{"hidden_size": 160, "head_dim": 32, "intermediate_size": 320, "hidden_act": "squared_relu", "norm_place": "pre", "rope_theta": 1020.0, "rope_fraction": 0.5, "attn_scale": 0.177, "parallel_block": false, "beta2": 0.95, "weight_decay": 0.025, "decay_fraction": 0.716, "final_lr_fraction": 0.05}
Each number is 50 + 15 x the weight over the matrix's rms, rounded and kept within 0 to 99. Layers, rows and columns count from 0.

# q: layer 4 attention query, 160x160, rms 0.188, rows 0-3, columns 0-159
# k: layer 4 attention key, 160x160, rms 0.185, rows 0-3, columns 0-159
q0:52 58 63 45 54 44 41 68 56 48 50 40 47 76 49 38 50 69 52 40 45 71 52 76 63 29 55 59 46 36 41 44 69 56 55 48 43 36 46 69 47 46 44 17 54 50 67 51 73 47 54 30 50 28 47 46 71 33 44 33 60 47 40 63 37 53 68 43 39 52 37 57 64 43 67 58 46 32 38 24 53 58 59 79 64 40 02 57 46 42 62 52 49 44 55 71 32 27 58 44 45 62 62 62 43 47 59 57 50 71 39 61 65 62 11 60 62 40 58 50 41 57 47 53 36 44 55 46 27 53 41 33 45 51 39 42 42 47 61 57 56 41 56 52 58 34 57 46 58 84 48 57 33 38 65 47 63 49 45 61
k0:24 53 33 78 74 51 45 48 54 70 59 47 22 66 20 37 35 57 60 36 48 59 57 75 53 28 59 49 44 66 28 27 49 47 68 44 44 53 49 57 60 44 41 73 38 51 72 65 68 44 54 40 34 49 57 53 45 59 46 60 46 56 42 52 46 64 78 36 37 62 33 46 54 44 41 52 56 49 53 35 48 49 53 65 64 64 32 43 55 37 58 47 63 48 36 44 42 55 53 67 60 51 53 57 48 43 79 64 64 34 56 46 46 50 37 53 48 31 55 55 62 56 45 41 56 34 54 61 35 64 40 60 55 41 79 56 48 56 66 42 54 53 56 52 77 37 60 52 72 60 69 49 56 40 46 43 43 77 46 63
q1:41 59 41 46 35 63 75 42 48 38 48 71 43 31 33 53 47 33 67 54 46 29 56 47 38 55 56 38 57 38 55 37 25 29 65 52 54 44 60 41 45 60 67 71 60 46 49 51 37 52 58 58 64 63 47 86 47 50 65 43 45 49 65 47 52 50 29 68 52 80 78 40 74 51 28 42 47 61 41 48 70 52 60 38 46 54 44 42 71 53 57 69 59 66 59 57 64 51 34 46 39 47 50 71 39 73 12 36 44 51 56 44 41 64 48 53 53 52 53 40 46 60 48 44 64 36 31 23 53 53 40 56 53 47 63 49 61 55 46 51 50 48 74 64 36 45 73 73 23 20 29 37 46 47 60 61 38 57 48 46
k1:70 51 37 55 38 55 60 55 56 54 42 50 50 57 54 46 68 64 33 39 62 52 69 53 22 41 25 56 46 63 53 36 52 49 71 62 36 18 60 57 39 29 58 49 51 47 34 67 63 41 72 71 51 51 54 55 51 34 43 53 45 43 48 40 43 68 56 46 72 66 51 60 35 54 44 26 52 54 61 43 40 53 58 68 62 34 39 57 51 53 84 54 46 53 56 46 73 39 36 70 51 32 50 39 67 56 55 62 29 39 47 33 28 55 60 24 49 57 40 44 56 37 66 61 71 38 56 36 47 46 37 48 69 33 57 54 55 44 35 61 59 60 48 49 45 47 53 87 64 51 38 48 54 39 51 59 63 46 57 45
q2:74 55 42 45 35 50 51 60 50 37 46 45 33 41 71 40 62 58 46 62 36 51 45 32 43 74 51 73 40 59 56 64 36 44 31 59 30 41 78 56 30 63 56 56 66 81 53 64 46 50 53 56 48 49 50 60 67 58 74 77 50 32 48 66 49 39 41 49 44 39 50 47 56 68 56 31 60 45 44 39 75 47 42 55 38 40 65 44 43 55 42 43 48 69 33 66 51 43 40 56 34 53 64 93 39 75 21 18 48 35 37 50 50 43 61 55 68 42 67 56 58 62 58 73 44 63 66 58 41 37 40 53 44 52 71 52 41 39 61 32 53 51 50 71 30 33 47 38 38 74 75 58 54 49 70 28 58 23 40 48
k2:38 44 28 60 62 62 44 67 44 38 50 58 45 54 60 46 52 49 23 49 51 31 38 58 31 42 80 53 53 63 41 77 38 50 49 58 33 64 40 54 49 67 55 48 60 45 52 47 62 54 44 53 51 46 40 39 45 69 67 37 57 56 52 51 36 62 29 37 50 58 50 54 37 54 69 44 50 53 42 61 38 37 56 43 48 49 53 47 47 57 48 58 67 54 27 65 47 66 63 51 48 54 59 57 29 65 77 62 47 54 39 55 48 37 60 55 63 28 52 42 37 62 40 49 47 71 55 58 71 58 47 48 33 45 37 61 63 38 54 34 43 53 56 67 52 42 34 37 60 48 55 40 43 51 51 28 59 40 71 31
q3:53 61 45 57 51 37 45 50 32 72 48 30 66 44 80 44 79 56 68 58 45 46 32 35 60 51 19 68 48 46 38 49 58 43 28 42 36 68 80 59 56 68 41 48 43 51 69 62 61 40 61 42 53 40 64 50 80 44 69 48 19 39 57 50 64 37 50 31 52 24 41 59 46 50 47 54 73 26 36 43 54 51 51 43 61 77 63 65 33 50 35 53 61 55 25 82 57 57 64 31 44 52 63 55 51 57 42 41 49 57 36 58 67 61 38 63 33 45 54 52 67 44 62 59 37 53 42 52 57 45 45 27 63 55 41 43 33 47 41 52 62 46 34 66 48 49 46 32 61 57 58 66 68 26 51 28 42 25 30 34
k3:68 38 52 51 61 34 30 41 51 44 69 56 78 38 41 69 46 44 32 39 29 48 44 38 53 29 37 49 61 37 38 45 60 65 43 48 51 83 40 59 49 50 35 31 25 52 66 45 43 51 55 42 42 62 72 41 71 91 50 40 42 65 62 62 55 19 79 41 44 47 35 60 61 46 55 50 26 36 46 61 61 57 42 40 47 72 46 51 70 42 27 42 65 46 44 58 46 38 32 39 38 59 65 42 51 38 27 71 41 41 67 49 76 43 32 49 42 42 55 34 48 58 39 26 28 46 28 82 08 56 58 26 75 82 48 41 63 81 50 36 76 49 34 34 55 54 45 22 29 58 56 73 60 50 47 42 58 48 34 53